python train.py --intermediate_size=448 --attn_scale=0.125 --beta1=0.9
Each number is 500 + 50 x the weight over its row's rms, rounded and kept within 0 to 999. Layers, rows and columns count from 0. Numbers have three digits each. The size before them is the row's rms in percent of the matrix's.

# k: layer 5 attention key, 128x160, rms 0.0807, rows 95-127, columns 80-119
# q: layer 5 attention query, 128x160, rms 0.0773, rows 96-127, columns 80-119
# v: layer 5 attention value, 128x160, rms 0.0791, rows 64-127, columns 80-119
# o: layer 5 attention output (transposed), 128x160, rms 0.0681, rows 64-127, columns 80-119
# gate: layer 5 MLP gate, 448x160, rms 0.105, rows 0-35, columns 80-119
# up: layer 5 MLP up, 448x160, rms 0.104, rows 0-35, columns 80-119
# down: layer 5 MLP down (transposed), 448x160, rms 0.0646, rows 0-34, columns 80-119
k95 099:481547519464486430497512458522476482552529427450560395532543460425455475570581453427434530510509488537501409554467557521
q96 084:491502498524608563517467454515476389521454459473537447529526490493463564483526437595474398445558475536507589559462531642
k96 082:474541476443481545515481580432533495462490533514478619472571415531545383520458654413576460551529518498520513446608428495
q97 072:437488607418456499566511520521480530519515590518501641524494447460516493549407519426475463443490476456473494480546506509
k97 074:496506452527510411487528554548441448536458457487528473477461516516471490488485412483479576599494594515575468474489497544
q98 077:454460496419461493467501597589530547520572534502557547495462575534574402510533527507512530577482529499533451496525509386
k98 066:546459541541460435581474518584481476534444457517419478496523460497459563500492536518477433414541483595560580542433499528
q99 071:464555501556585481513521482502479533458425508506435501488511504579517472500456394495495490527610558523559467490475367637
k99 074:460385620473523536611496611467495456483532549571491603577571504497589455461502579520562549513474455516520479516484484482
q100 074:443478372503560478484440310475563539472567568558512530411496439471583417519551477467477506600598509491596484600557539480
k100 068:564530518470435478455517469484495526430442482511447485389428527452478577458446561556464494366453529494422536533480418467
q101 070:533528510401578494459508493544567484496541461462411390453497461502540516566457443545525554476546482555464502455505438555
k101 074:532498511480530509498512589477491520500572412543606487556538545473520491447515561410490514547535476485455547445476423524
q102 084:472495516541505562555517566534451544515572564542473498462429568429614469487491511491508421529380504456484436422501496441
k102 081:447482413495415386505516445495497442496526470487481561476497461474552615570551396516512558527487461532485456576508600455
q103 075:569577446543445528483553504568546438510551510549544478574411597450540474449435457547438499524504496438477416548605519536
k103 072:506492501493498501464571465518508561544472579572471470507587506510480552571546492476495574572540517532447447489451396498
q104 080:450431426504458468423597523524500605555551473466509507531426561461479485583470537499590464501421478550476477485490504457
k104 074:413521594467544430584437554500518508517433486490390528416521482488454343505482550541546448485411551461587387448492461533
q105 072:560539572606441461480460481575512559412551447453572545498454477542480539620521577555472517531478469492481552514569383482
k105 069:517520528517575517437498530507477446481474584520470523546567616522470411459468479508564429496491427571525512468526516554
q106 082:504524558485560463558481475521433451484474428500519530506474464472539439491576458494549459392457565532521509517553436545
k106 079:457470541473487525600536490515465434520452509554556558447518502521581555485426487513498525523563622445536420455556504444
q107 085:583550538455543512492504498461497540506528443440492534504520351542335474470564469587540503495472453518492508419514425520
k107 082:402478479502447532566520483522520466509557523440528411487600466433445507531431480529561521528535444480378497544532469496
q108 074:530528479469515467474563468467514575526497427521470403417635507457491570477551513510557516426518609493513475494576495573
k108 076:521491461464489489506463553397584564499482492439532530559566398486486505469508517501500452431431568452491445529542504491
q109 099:525582525480494454456554475400518568463497544471481474459546415560437565548509447476578473471499370405508509523472493485
k109 095:547412552475556461507453587495487533502545419427498406528507433484531481412448460541591472422504608533491483501521394482
q110 089:483468542574578518451553502558493449484423407547542579554516553461545509609495586415486505463478593482458559470460475632
k110 086:520544579499455583551470511531479512546495566495507585587460572539444440502462502443419464453517474458526469493513424452
q111 093:503543447436566433549495510468446542451581514416470481506527483445485552394481536536475555358503518497479521521554371453
k111 092:463470548462568394498481460462457521570522569434530432462460495499498554524556565521478456497511510419495499536463394457
q112 093:478473564486518502612377469503417434496482524564497477431593549502492526505510518449540420504523490472603503509523470537
k112 090:572478426556531559455467472497574484459491550448503459459474661532418608563477529528561440417573515531490449507560560406
q113 096:485421545521566539397534448454481478401470490540459519538505449492520497360491531551614429482411489543474448451517447488
k113 084:577515516452465556556521472497545472508458490550572494598594400535447386456489436526542563543465441481493450398543449553
q114 095:426548502462518557554492506450431467412498493584449489492452558549584477588477553524514548502463529508538519498531558452
k114 099:574484534436474543551446513562422539512456491568414479377583561590494533517590568524444469552517437536614477471462496493
q115 085:486530535521407509513544493334542553515430572529428514492493577460588561505531504483406440532545542476504545527556557550
k115 090:485456550484545402489568492486486495517510523560487494513541573516530436465356507486509456568553583509431591525497508543
q116 087:514590476433452400553504532531505481539463521458415474550593595399491529530531567410494541488497502501518520518540443418
k116 092:483487499436495484570492522489461495476562519424458505519470489420494482491485538507428578569616508528525559541426473552
q117 082:494509495589458560518525477542430412437484490523561493508331532456498520563523451554485509562540435479526470407469568522
k117 090:595541565601538552521472522469526509515589526571498500468574502474536575470492508520422509399523434452535502526463498497
q118 086:500514513448497479486444528525449469478522583529545547504454492510493515587519471503551505534499505510500425516434480416
k118 094:485490550383470528428458473548512443483469534437506521416461540513549493577581522554409495375476499421451480524455503423
q119 090:464544445550588435466590514476414497497521497565442581624474546525450421363461538529542476438542580471557537471517436428
k119 087:508497518534443505609551530552437512447421415515456480580470489487508518503563529377436608531482503484497480545600553532
q120 098:522510474462503465565447515549416504562466519508489532506534563492616462565560491480442565504600553598580532537409549445
k120 096:512486544511454550475495514556461500426470552511528512553526480606539603502474509541394416531520539534599440517439568439
q121 085:437505560443480465505492603550434458508594499483495490472551477552528486381525501505507478471480498561548524528620447467
k121 082:480474529547578525520561514513523518491521589556530606507481476523444460518465461444476526423413481530524580422533480514
q122 092:548460441433483551578496479491511493434442576467447433579461510513545502501453556511482442547502549505585451550439492547
k122 086:495527448465565434534427493571500535446455500519511484553515519488546561490513513492490430561468421588465489551525564445
q123 084:484505475500489485590437463465527495505547548541572536553489519493515505486500493469579535450527579434465484492545462512
k123 084:601440540530490596615497465463457613518568548533489498371517461476561508461519562476427421550580592523494462526444550551
q124 083:502577438513548476526404576520473513490495562496460443517436530447488464539458490523482503435464481464526437495469490568
k124 088:504470389506489549511558550547469472478524586499504532539502510439357566503486471532462531586555475435540499505474587490
q125 084:512538547534551425486439454491445456527471469525585475470463452532515417483436474522448430525502413589481381474482484481
k125 085:464482595519435545533420452520513554515453436463615454500474584520430566505483388520561614470398468477427502534527510526
q126 093:544504470505565445453485515488422530467619511430557521459532538371509489420525523462496558508543498480502621512554467547
k126 081:422508564552547516547535505604548539539530460479479500507497515497503527561442517444463537430535477478510449513490372590
q127 089:439498506447526554344565532526580506494551503524503435508494527532557484568538551484578448469393463529441526468481521502
k127 088:512434539461499478500561561454543538475547518430405425504378556454470471445537519460549496462444501414453541446469511541
v64 083:483378625498484448515458418520534494565523424470532542440583547608506526450388598412512589542584507505527501552538455492
o64 083:483533487419539540540508551464493483604508411487571446502529388415494509471522453426437468514499504444544508527463460415
v65 076:558410561374513439534475518433512325441523530528525449385538516466533453427553486520516434421488607506556551421567480459
o65 078:432554556514426507480453499579573565555508487384516488545477471507564472536528456420518424518550416510528571554454465546
v66 073:494569526495438521549564544546497481581534600496494473518464424470550425436391494496593494491569514387492506466457553466
o66 071:516441431516533489483547493452461449476488443567541395453463507561504531506480445356509475393610457461462565585509495543
v67 077:473455478434545562479494441513484480458516445450555464433443490516546482544527455422490517531542554462563500440521513519
o67 083:516507510474503598546453483563567467514492542532467524461490586417483479537524466600504468575540440588489497463464514390
v68 071:444401431542491570449543523397443575486583510474491539462495529450465467376629472463469464540457435542509492493490372501
o68 078:424546491524437394513453535578520535508407486572447552495522541464495511521502555539569556518541552367479503540497442458
v69 090:575500514540538495482560466490522494553461502431477436468595534543486486524526509456586516556468507433488474490534398501
o69 089:511489510502464472502493519439452530489369504534456544544512421542517470458512554489443546451485467455472521501510563504
v70 077:531511517485499478561470505472436540484571458447503444429499494448488502558604433520475499505438459584494446561407517500
o70 077:447589514491507585470473610632454407503543627528441447542499460560509520562472546546523537576414487495493540477519501516
v71 079:526523423454525538537555537456486501454481388477496434597547564508579451498577521542418544508490452533435451403492468500
o71 076:499555624579457476466458464408505506462589537541551591563555489532499531502534502420564489490467525523556559465541487592
v72 081:527528519481483504462508523517464478485514582556557561513503561499534520528406494479588525509513580431564524583571491527
o72 080:518440454508528477470491476560532521448440411432521567467494503410446510489527464519487536484524377523460527563506537542
v73 082:483456504477506486395546426483506428456502566517466591465516577541510566597565480488614449515497500467512495448543430394
o73 084:544531520450516562459477429494473504618510504558523515537486503383605497543442599586503464552476419435493476477492397495
v74 077:545442554424439511523546491557443568449510465564491369514544509515597541539493514493520489538433392621484496491464488473
o74 076:593612509524459492548620455508512489485551530388427496487501541488451498531467506418518513602510469466547501507566532496
v75 075:422496510558506501462600584543488493485429551526453401493493466507482447549436526444630516533516495566452485534483569498
o75 075:488521454444564581516470503513487449548535470422576402525401573468440465396548528456432497473437514540425481508434576472
v76 076:469491471502473490494496589468529406455553565517480482493463490466478455444445520540457371575444537446546504482544439467
o76 073:499490481432515458542552538604492494470449490431505503527547505527619492580447446440518528506492413528346476515560441550
v77 075:529511503446454433466605524469461408525460544557578430474524436476598446464499515522550504407570447556443413528455542480
o77 074:483479485592574547525480545454517471392506445426478431496488471505486576456604544467451479434559419523551519638527510589
v78 083:524539522547412464539480405435546521490519587423427514553427469492537580538503462516486489445473568479491488514423522543
o78 088:596509412493457451580564517533543526504484589526471588456489550594549485498496486509465492469462514575507543434572489436
v79 075:495542532499456446497500532469548591577484499401602465573500473651469549593573484642551491460481484501497555476549474599
o79 077:578556536541587490508569480464551498470510485479436490503538585507495543455506521491514543538503480486548444528419470438
v80 081:377506484501605515571439443523510442553510489496502507473532445545525509524505418501477482526457536498456579478480537490
o80 077:430468563490478545481459532520552511456477544450441505469538571518491456453495515558479578428492517544531498548486501512
v81 083:514570481517578525496542491492532551523530514495477471551483566486502531457526390477461529468369502527484446574556519501
o81 082:476470503444491536523451488538496535464475451515506432464468413557498527602508601464569508440488430451582567465594508443
v82 073:553500455618475520462560486503624511490476543486509591426563570554496472510596457507498415503517488460539573440447458518
o82 075:469462499474505437522499614399533543553488530576541488579477422431550445563402479544498462529479482486510441545509468535
v83 074:515551438619535479429601477537469528457509494448554537455517497531467575490493418455605507470567447537516573485568408496
o83 081:471496565499531480491460593520472494602422483504505547451507549500541423556436471568494525476452586488539396482450584469
v84 083:508491485464559607478571390494382467502474528428519501521548512515446483505429395548544539449540520528486508458489534594
o84 080:467465630504520487557493517464507456434505461506568550454406483564421490492534506513500512392488523569479479487477456502
v85 092:491544624537517487488540508492533452554564534548521548483571501537494529518541463485566418484527461423463522400518465473
o85 092:559541496506496442501619499532457541430494579429436461625473569518502556512512474480526524485498426493536544458442463501
v86 076:450512467511459500512526468510492610491497403551469454413489492466487597509514616453536498505479472488445504517583539587
o86 077:503433469418596606498428487550526483505504629489480561508503487558546493582510581598441479542536554429519451513525508452
v87 074:478518514525588505410566523529445550470465524554431509484484594500577460510545488428479496538444525456506495538430580482
o87 073:517482485496362553491449554530553512508516450477568402555588465401500432504533556557428514464535408617500447437500499472
v88 076:528447516467547571444504515534473495568483586483528517491494527479564490407472556526534495444393456426492441473550553518
o88 076:508539443453496366551460520499487561508424482461580584478510511517409456515474456544541449485529470545535499506523535488
v89 071:488492590577543521446478445505517516463533559480399519482405517514479515488634476517471458422536540543438591405499461398
o89 076:494501455544518515497496591486483528533470552554451474512602489546505489538426545488540433534504582518520424504399507491
v90 078:448478521512502504531481496528411458567492485533641515531431485517510484505460472517529463535519540433554519594495501448
o90 084:492440534487600460391527473519513487406523439553434523508403533432532482471526492490534474561510470454496622530409483527
v91 077:533465459484502591496503440524501438463543523573500503466483537476514478512425424560459562549588445459536450451452539485
o91 077:537497602509430513458391488445498548576437453528475440527508541476456518489543491448520455530574468513454567531564603458
v92 078:475528520562463563488516506522439471488514487565481525547489526484447580529560474503448568464547499464475499539510473563
o92 078:516491479485476502471490500487462473551485611551435494558455575482460543531566581570553551508573447451477574454563531469
v93 078:455495531468426476474467457453489457489506452568614550507562403547514510431460528531559440536517561432476440539527494489
o93 076:481495559426530447596569471476518518412522466553503550602505411480477549450509493526476465558530561485592492509496643508
v94 084:407483513523547484460463483438492510587512569531453499486513494523408503536485520452513534402613543474466454395481541552
o94 079:517442517554527512469474505453435422477458548506578431459406471588553529511534498512412483442465475478499469525456494418
v95 083:472508582500501489554482507386551491502518545498473555517392455388545565434491474495534419442431392541403530569575531533
o95 085:528461394520502399485585544508502545595597503470527495416485523527494532444455479463477506429491587454495436483444468566
v96 076:478433426551556490567554376622483458525543470597483449468499442415516423557520499439505407452486541497556524526460532492
o96 077:521417439426500555398543521488537479466505490521480538529609645534424452596533536554468460457445414557501518445454437595
v97 088:548422490527522478537514531541514413483489564479482563460498487455536465458493545392551551580548565440618495421511495490
o97 083:475419513510452513507526468421488639561482485569627524557557515429464446496532413544458393524499441509461496535479377405
v98 070:528473444483560526531471399555460427482442508497505495559454498517441548456478546456521515404453485437546531573489625504
o98 065:460427527454428482593484537512561483510554440390422422359576500512476551513464492499547512437558465543456478449483515484
v99 080:553492510400530563566481418504542505452469391559626464497522527504425569518419420510467549418470461566593598506532529538
o99 077:579498580525498516453489526471505435486521507452498519460513488565453547509438468528512453573427476461619510539535551381
v100 080:486521461533428429426489456562529471534591481520537523549480534636464495505415473468496454543472453520574478510569584510
o100 072:491426565487499475454589533517509543510503540474434473481545498401421493558494519478494510485455448381479497457481562466
v101 084:461480473453548444517449510541419536468559552520512534437461466459449498556520599454436543597540455542507465421502524424
o101 082:492516564501538635411529470527431464450494596444497377519491452494555491578519460499538455485541574507502590484556547493
v102 079:458352505530353521566526499513404443418478530499566480378475441451553475495525500500521468545556493454472485593527449522
o102 076:523584418521569565497451578427597452565491407503470514536512531426547543416410548521500354404490497496407544522399482493
v103 077:451517392434487517510346541424444555538496417513587499520503485572519485538471507513519487479522493527601530523475544454
o103 085:563545532450526508492541535468579457442506531541431538531487497505385502547552556578499566528516575492462522458506403460
v104 076:487482598513449455506480459511521451614468501492586476495443435506489469476501578397461502417461479479480462439614558488
o104 075:565520481436558448480542625458504442553504563499471527584526561452435477500537409525406513461541557489494524496422491451
v105 080:489539465568554482483456393431534464443468568534487548507401527476517561506523476612439484413499563436501500552487516544
o105 080:573443522489481475506491560469595414465482494508466495466528491489494405613518467552500493521490420518482539460489520425
v106 077:493486496520488450480458391613541494438473523575498390474474497534464588419497480455483497467520433484473577566511546486
o106 080:456493477536536475497552469516438506524530547545469477494462496503508533553441532534487540535420522486530441495527624417
v107 083:483608477455532527470503489502402523511484549463533513506450459495500553483344486489499532473526630448512473527531552483
o107 083:472410390428498547409456513575531498405522475402429401411435432508449578427491552507603427559415501576425512522564483560
v108 098:514588568533439495537537411498437548563494453499526495558429480504450519505417416495514552565453482499546500487509468486
o108 086:601487528471459426534499468507497553499563498492545502480483554501477582524509559526534576473540463510503517581611595560
v109 078:553489562459513570482573484517539493461679504508554571466482505498443459522511569469566560463522475506523522529582506495
o109 079:465466452556583494470476512495505587560441484474495523477332526429444450432452406470394433496543489452543457489536542497
v110 082:499479493492551471490473559506535487567495464511521511403495569556454513473587517503490418462379403549429505473544510532
o110 081:446502489427464619487461586602501489496491540526457531522468431469571476549390500549597484475535545471542510571496545527
v111 079:570429540456391474545410535521521488507518409511514453443580473528553497536568414511516372429395486543474459572564484548
o111 082:557599418507534486473553516514584579515479593464472627547454555433391474543479470445508477527477476505486496495474595551
v112 076:427379598572519462527517521450436527575525516487561588465514439518485460544531542484500444571440507431488581445466521392
o112 077:577622541488473423590532531424496480401447468479497503485538482406598516452490448516542388492491552446507608504477566568
v113 076:542506492538443562474485483498523481494467527535513437590362528442511517506484465508486478497483503445407499470446571502
o113 077:505553488505563501515461431469565518492486487488475353427576540515478541515552520598411466391549434464403475600523490522
v114 072:498538522508515421491470468465481507559579553443424531553516487516516482462531502569506606574610568470501538505436607441
o114 070:515484494553498435572457522549605505445447450511530533446482406529505543583552446513534544542498539546455496486543523563
v115 073:607528469492504551535444475495450495520479419518447422525495445429388476419561561508415514497525508583465599481512486541
o115 078:534562514563513473507466487493548496599528504462467487439586505452511509537477469477509486456475507413513447550474596534
v116 079:429468470565538441502489450556477525445490540427444471508424574456516433450470555487519470498451521456463527523423492550
o116 075:538525439531470567431431541538543499552414525472569449500541454450440506528541513479468421530416492534460387499511506413
v117 069:517549484488437437488399466434563493462528479521482434455484435507423439467582547483496534434537596461566491513500535489
o117 078:477446467449558590502515545488538515466514514441538453477463561544594487583525494510481476505450484454488532545463465495
v118 085:550479447490569525481509528480481515564547478521490443456535557455489397550490572443456542491492425617471493422515520484
o118 091:538498566515469548496502473485476449419475503499527499555513510532545379504466474550487414493479494471432509559510481539
v119 075:499556533517402538507501603507584541453442426478523551484417536542510523498608494541518540573513509462530611497536523496
o119 079:551525429574595416554582555446471467640653508440515531455451434437454545513507471486534584506498437492434462511503538517
v120 082:476408372457502442385492513579514474468473516525378501545519504490554492555551584501608427469493508424464445522574477502
o120 077:472535580483559525525508515536533495527490476560558573497438469522500433501468547633464520443505597557496510479475458561
v121 084:426469488406549594415421499513512500469598539480583487463560427598500517498437525463538491453642550484544428448481525539
o121 083:548456535503469521497475576586495449505457472541501455555487451471458448551419537532496463563533461455518570481509498442
v122 083:469474453474391533406441498544508599464488427531490512424470499485438488464527466522504554506485603585429572484483429527
o122 087:560520476514588567542519566497499512572522568574514645537490527495501563477450516507546489595493609543470387570437588531
v123 076:497469520554414450525535481456455589580517570551476473576521505455486505499535412523488505497500477489580451506525533546
o123 078:546537518454488510542536628467558412509408464450483570522537500472452524536484499470481496452463568540480503574585541487
v124 084:544576414490449527502476484483623509458454488509521511533514514551468507422591478517519549476431515483434452459509596473
o124 087:525524469494416389441559516557522514434554539456548495497414504494488505653538519530434553428409539483531471518489576551
v125 088:542505516470482546564502481540470479454505514448545381564494528548555446476429487495452576448434443567457470591511603506
o125 083:469472574415500464442555572405539522478503459532494475473491496545429498461529477489572472540476522458547503454554466475
v126 077:469470437463455487572562494508484496432565443450531431452487487389463433463604527603539479477502483603468537564454508452
o126 079:460560565490543528562372598543506534542490524481472540544557463483512485560527543439514431469439520488607520459474492572
v127 077:540486589510537472513524487522526553492514480565541527561490483547442574512511441592467525629432488458484456487329425564
o127 078:514569499494539547620566525475480468499496483471479469570537454443437515497458415532455502509424471546579373482540558393
gate0 101:493501479533418522479482476529546571489517458508519481478523500468498485435535448524543466606545522512433508401491564454
up0 109:499456525458481555567537550435496512504539523583452431471500351526544594424493439514466462446523499588541475503536474468
down0 112:561369505409450525620510572470501500505501489545469470465502474552428534495498523533498362389633458544513517520507457546
gate1 094:443398517540504470527478530621549427508535469490509597455511415509446479456537478610456517501447391478491475385557536465
up1 104:474470419537544422471513539413472532517477539494527470552444588635518482519523373435473545551523516467523391478370478519
down1 102:470514388524536536532467493521480498478512534543519540461512528591491517609545454541432587454447498483576586497464510564
gate2 100:510550550527578485515536501529431422467464431551433512492413536559522449508485429548481418537489395557497516531543489496
up2 104:368465517498592500529497456564638442435518436506523453599462538483513484434414498438486466510433475522534442490561530540
down2 100:474586444457453479529561512424558435452536513532470522518442442573431407394394481478446529452491487602452465539442452497
gate3 100:519496501391466543420474524474583523508584508569522520492473584428574471500585483517496449525552589460573380503518572539
up3 102:457574492559564540486452473513523526494512508516525520457488566483499547508487547529430450504512580531509482510526515517
down3 102:432510546506549465535534497548518529434608592479559364433504533528479435540471468541482547492572491422602459502560505498
gate4 098:519487506520421509474458454656512643491448501489411612475534405426487468430426574575588556379592468458476446548485552561
up4 098:462532530503534540525453582530415554504448420464414448461519388501488495544439485548542461451542635558525463499563464475
down4 100:502526466459506439433469622501537498503466456365513538515504499468478475477479525507474482483459556495464563528537601476
gate5 089:470490416474515506493522566525481506557497486572569505426463598456553447463473483445459538546479467476555487403495407499
up5 095:483551448567593497527542543464473454553486500394532469432529508422457441476542493469475547448505487534600437453519480428
down5 094:456606522531575514490545562558528424503503515498519437570498555529525541505564477463487470519526455494485437482417570496
gate6 100:475575508453483563488484551475406540561549530501455475557501595552602520472417505490461417508507506498473475505586510526
up6 107:542478442446495410514405499449610514569568437506497550413563579570543520549471537498499526523502475492481454475501470387
down6 107:510531553536530435498481532430470625486503516517397508433587479534651446508528471474479485439595539542412490442591561569
gate7 099:551431555511440603549518415494445533457576445528474567477517562557472467523454452434457475483553460412368559446494447538
up7 105:516551450464478494510429561418487525482496541485466452474454414521574483468438504485514509515580427464495536583471496503
down7 107:541584477558578491372463445535512492458484527527429563408540437571370510503497555505521426539550504486526521382556551556
gate8 101:495529500455535548503510485510471464519477431469478486413487572483427563444474520476462519371522472424507532530522595414
up8 099:503539416450486538487486471511498518446517487524479528596451675573477478393491531505466484507523548581534453513456534494
down8 095:578441457449482443486510560440506463521466493477541505574489482540448494521452491575537470514501520442527507522481468583
gate9 105:580452398550412450486499451363472607455510485548509555450475463530470463489439554570492548425482497567533485442544525487
up9 100:529448514397509570527449543456485506558512388496440515473367447486510424577539538407530538515511430446473485402488481568
down9 095:527448549510536519534469526602517521538494489417499500447544602525504464451518479632556478531474482507466462487474563579
gate10 098:451464536467505557526473492555519527579511570543593451475516484477501505519474462503544503563453499554521475474461465538
up10 094:481544511474487530487475481508554459506442506496477493459477471525488391530445534463483488493416505497466529524329537486
down10 100:623451490517450491531453423499514516560559486468555436515565528512555453465440455559505525478499435503527463528542506499
gate11 107:508416468568458515535463504475446590496510521526563453412463532561501526444409509488621451415533470445541591507474435476
up11 104:547451473483464453528401510499520481504473534445459582579502493485481477576564529501462471496471560446491554431487491519
down11 103:511477506521422437518552511445527609453509507518459410506539469544508520511462496504399477480467596449505564536574553443
gate12 096:480504519496609504519444461421466500459497491449499554513583447615513575552440404526450433490514514445531412491599450507
up12 097:512525512541572468541468487478461567500518566507530509491522454645497410527438477477562469514459530585471583509520523539
down12 097:545530497480426543417431479484479457511450590577520569501476526506463515622507547541492519499552522535482586479414466546
gate13 102:537565488561499544471419454427442556505633551584465476512482541544478550550534591571538544519386552526538453481431506530
up13 107:435529589522450526571485445523482555566467472453481428617457500462452461548570510443467476441519512508599538441509563547
down13 105:477453522466505485577523510502572567484453533449523422561501532513452490512504499406434458545572538519441412545604479485
gate14 092:494439594444460495538547460485564515583476511547527449416548537502502478590518530545532474493435439500509545479487476512
up14 093:481538491485478419478407560545529527510567522584507564570500562460490564499361529553490462533472527424467483517481570597
down14 098:580558460532532437456491543505534483503455436464564533588446512445521465461410496563528444427564585538512420598432483500
gate15 109:476534395316496460440419480507427536469442511576567490409522539494520565546497574563476466489500519525459503407539441402
up15 104:606499486455513556484501518501446506519531499428438592440528466634484535501603507479399494474486419409462542491578477443
down15 104:535519567447500466521514504540435555529635499456458493521452458473437451547419565405523510448527494535455553500544577533
gate16 104:476456480523511468416429447460464500530469547442485486448490458457570548536393464539447472428485510459439508439497487515
up16 102:551419484517545511517512430493491507571498465613495440503515572440456497539668534511492499475595364601525478438564534481
down16 099:514395534528408559551437496523491513573463414590564450362450484413518571534541596550494510397540427536537471504522457450
gate17 104:388500388511464503503450482450572515534557621533569436513521530401514416413448604464499520566477525514540482543516419491
up17 101:496503487447587434520449524531452583473438581457530527454489444529525577577461484513499538458529475472540461525473525451
down17 105:412529457541626491451538468540591596533504544502503386521552533526482544482469450535569492415518505524533469566374530468
gate18 104:535583617511494549400393477532566478524574538459463520417517652482567410444527398513419481453566494545435517440522449422
up18 101:489466463565409470431451435484507440395572521477542490432562496492577485464414409405524460569496483594541544518591523426
down18 105:531494462517437541514549511538565518563455498466493438543429510520398459503482502582515522495549497505535592499563533454
gate19 101:532548539597525519483542411516461630521477446434544473425435479521509565514469486451489569521608537490536437553505528448
up19 101:604534454469456521596475525530471457565473482523569570503483503478552499580507514427507405482411464476539402451511453507
down19 100:634495480508595471434513459492411514521527464481472504509509462543498543539470546475486573596471431537501484472500583431
gate20 099:501433493503491548475478388572514529474415420477504452522534560470551441502559438513525548522470437419503536514400492469
up20 101:544477489517565461546557477492484540488424486530493457527530488543457544529438415536537441454487474544409407382452520527
down20 098:461487543480504505496486490436432415547497517566487424428454582595400510472449394518535460400536543518444464526534448536
gate21 097:435564468504538422455480467549587513525446441562611466498514498531514501436482524480426448505506423519514521540494435501
up21 100:547520545521565586586525569450510438508369467568488547506541392466595519435524503503438523382503506567549492469567511583
down21 099:561580543453548533565523442499575603448497531463501521560573593423482437493497448495447533387426459489432475555485454455
gate22 100:480486464449478470601535495349439472488520524465562571500414473503484470466571551546517471554494507458501471446548490475
up22 100:444474480433496512488499447483526512437525469526491406449550506540555562530524574539465484503561378437463535443530497553
down22 101:474519473509556542528517532374508508543558502594437510447438584524440438418495491540525477468513508607532482413501489553
gate23 099:469450546516462551524450547508482520530503586444483503434506480435475566491499491509483453469526509509525601515478469514
up23 101:544468534527537514452576412493480579491463497601491484448492547471539428497508538462547515463543452504599435551478475555
down23 102:527490472514414513481534529496505554517491423555535488487582373489527498362465532569419501617488488485529546497481478438
gate24 099:416465451493473522424517437564454497427563523489433437489403527559484575521479551567519464564522519549466531512541503506
up24 099:453492541477511494509467559462514522488466472495485475467465456553458580470480560496456501466591479422529531479507564520
down24 101:444605509517402513492580431524545535528536398484480457449523482436571536521443464534450424510515507520574459565554541563
gate25 114:529443531435482504492472429561458504464507500546492524410485453490483509392541466417484511528456507526555385467509403441
up25 106:511449493530496548509533497507456594461526506494485565550484412549531436513496486489442468434524453561509502509416541526
down25 105:518505477524460515519476492602512516467510538558459564412560473420444538412505582515579530545490461539596454462528448535
gate26 104:446494445530459518511443524502541565519468532390423478514497543465536486464508465459558371561579663596429487397491419444
up26 106:513453431387418572518524503457529511474611458445410510395618574516483522547537492481539517483502450565506612518502618490
down26 102:507450418518369484507512520490478539458574532476504454528429524442471498543439634529538529469501463396516562581550493594
gate27 094:524526513418514487481525569538518460523614502507478503466501619465525499579477487383454513493530529508557450589615450594
up27 099:521491559557531416524531492478434518539450584467432495520555458544416561513479508510504442481478384482493547569472581409
down27 096:527419474577446489505588499429539548487417631499425463498494452460551463413561531432518509418493485540445399463488532528
gate28 097:565495468475508497540639479566496519455490603486588535452416459356503480452504358460542414487426552518544519592507439417
up28 098:612373408591469465530540529530516475474539529497524526503445485444361484524397493554474477573527527483456591535535394583
down28 095:438592526507441472540436576456523519520508525460528406603482576520477464473438448489499401503487493488471460622502495314
gate29 100:509568516444507507527519507575481501494558511494406461498438529477581483482456459478545580595518636376496507371516393481
up29 103:517576578412479380483513511533412475478495504529512457456470449456469561469423446506452415462469616496412525472556458586
down29 103:493486502445534434480491405560518557542557428518457495502448446522493520564469420486407480502526455434499448525381562522
gate30 098:456473553533458584469528567468554562469539424637458441557550442508596476573464522524493541453515482503453457504522458502
up30 096:536562467440597416499546486598440463447434438498598453426542505530527530546465508495370453453481491556529442473445483524
down30 097:583417502520543538463507491457469509518468494613463563457416446399566494507357486563456464473533510446545549470542505523
gate31 103:446492499483458498533524373660521515472459538462394508396462554589522490515629500483467441570593516429570555526519495442
up31 101:552476502577426516391467484539410598502542506486431445496422562432504510559486489438586456501445549492515476509509438494
down31 103:477522411527542518453478495627588563479490519493410552528437485515457479472488518435494563579492571525484516457562418517
gate32 099:505410557456406529500442466460603507506550518606583577542540590493462502428492544486515489568551538410498539499502449500
up32 099:481475449422516514470543388448536560417493417638507522434464464464562480493488514480400522520477448501453557402617495547
down32 104:546425434561445471509479504498546504483542482570558576502474451479599465451455502495475556512555550549512494451470414389
gate33 091:482535577528548496504478453478543593441399583506411524506502540493524497459538512464548540572522430634474503526456527459
up33 092:512369509613492456565522476581455538448499443531555467499555574493466520477421496450489465569567527531380477562626460510
down33 091:515616483515458516406547488543460554506497559490550440517597472632505454469527453458595504454440475532621587510407553481
gate34 102:502510485555454522431497548505436477467478469620503613485575532490439478472435507482529517497477500526497545567645473540
up34 098:448530489460450634499559446435478456514502430455453491494599566562439509516568518551418501569495474526443500550545558457
down34 097:445512503509465409491548566525344500435531590565509413567491535494586502521513539464474408572527395538509498573501427426
gate35 098:452574474521572604526524523508468496584493559463471500516475527475569451494524600546574433484535451437517519472422483480
up35 104:521510532478508462434497498501436511529438573472377471524511477502494495541540556519446473511583501511521563528449500441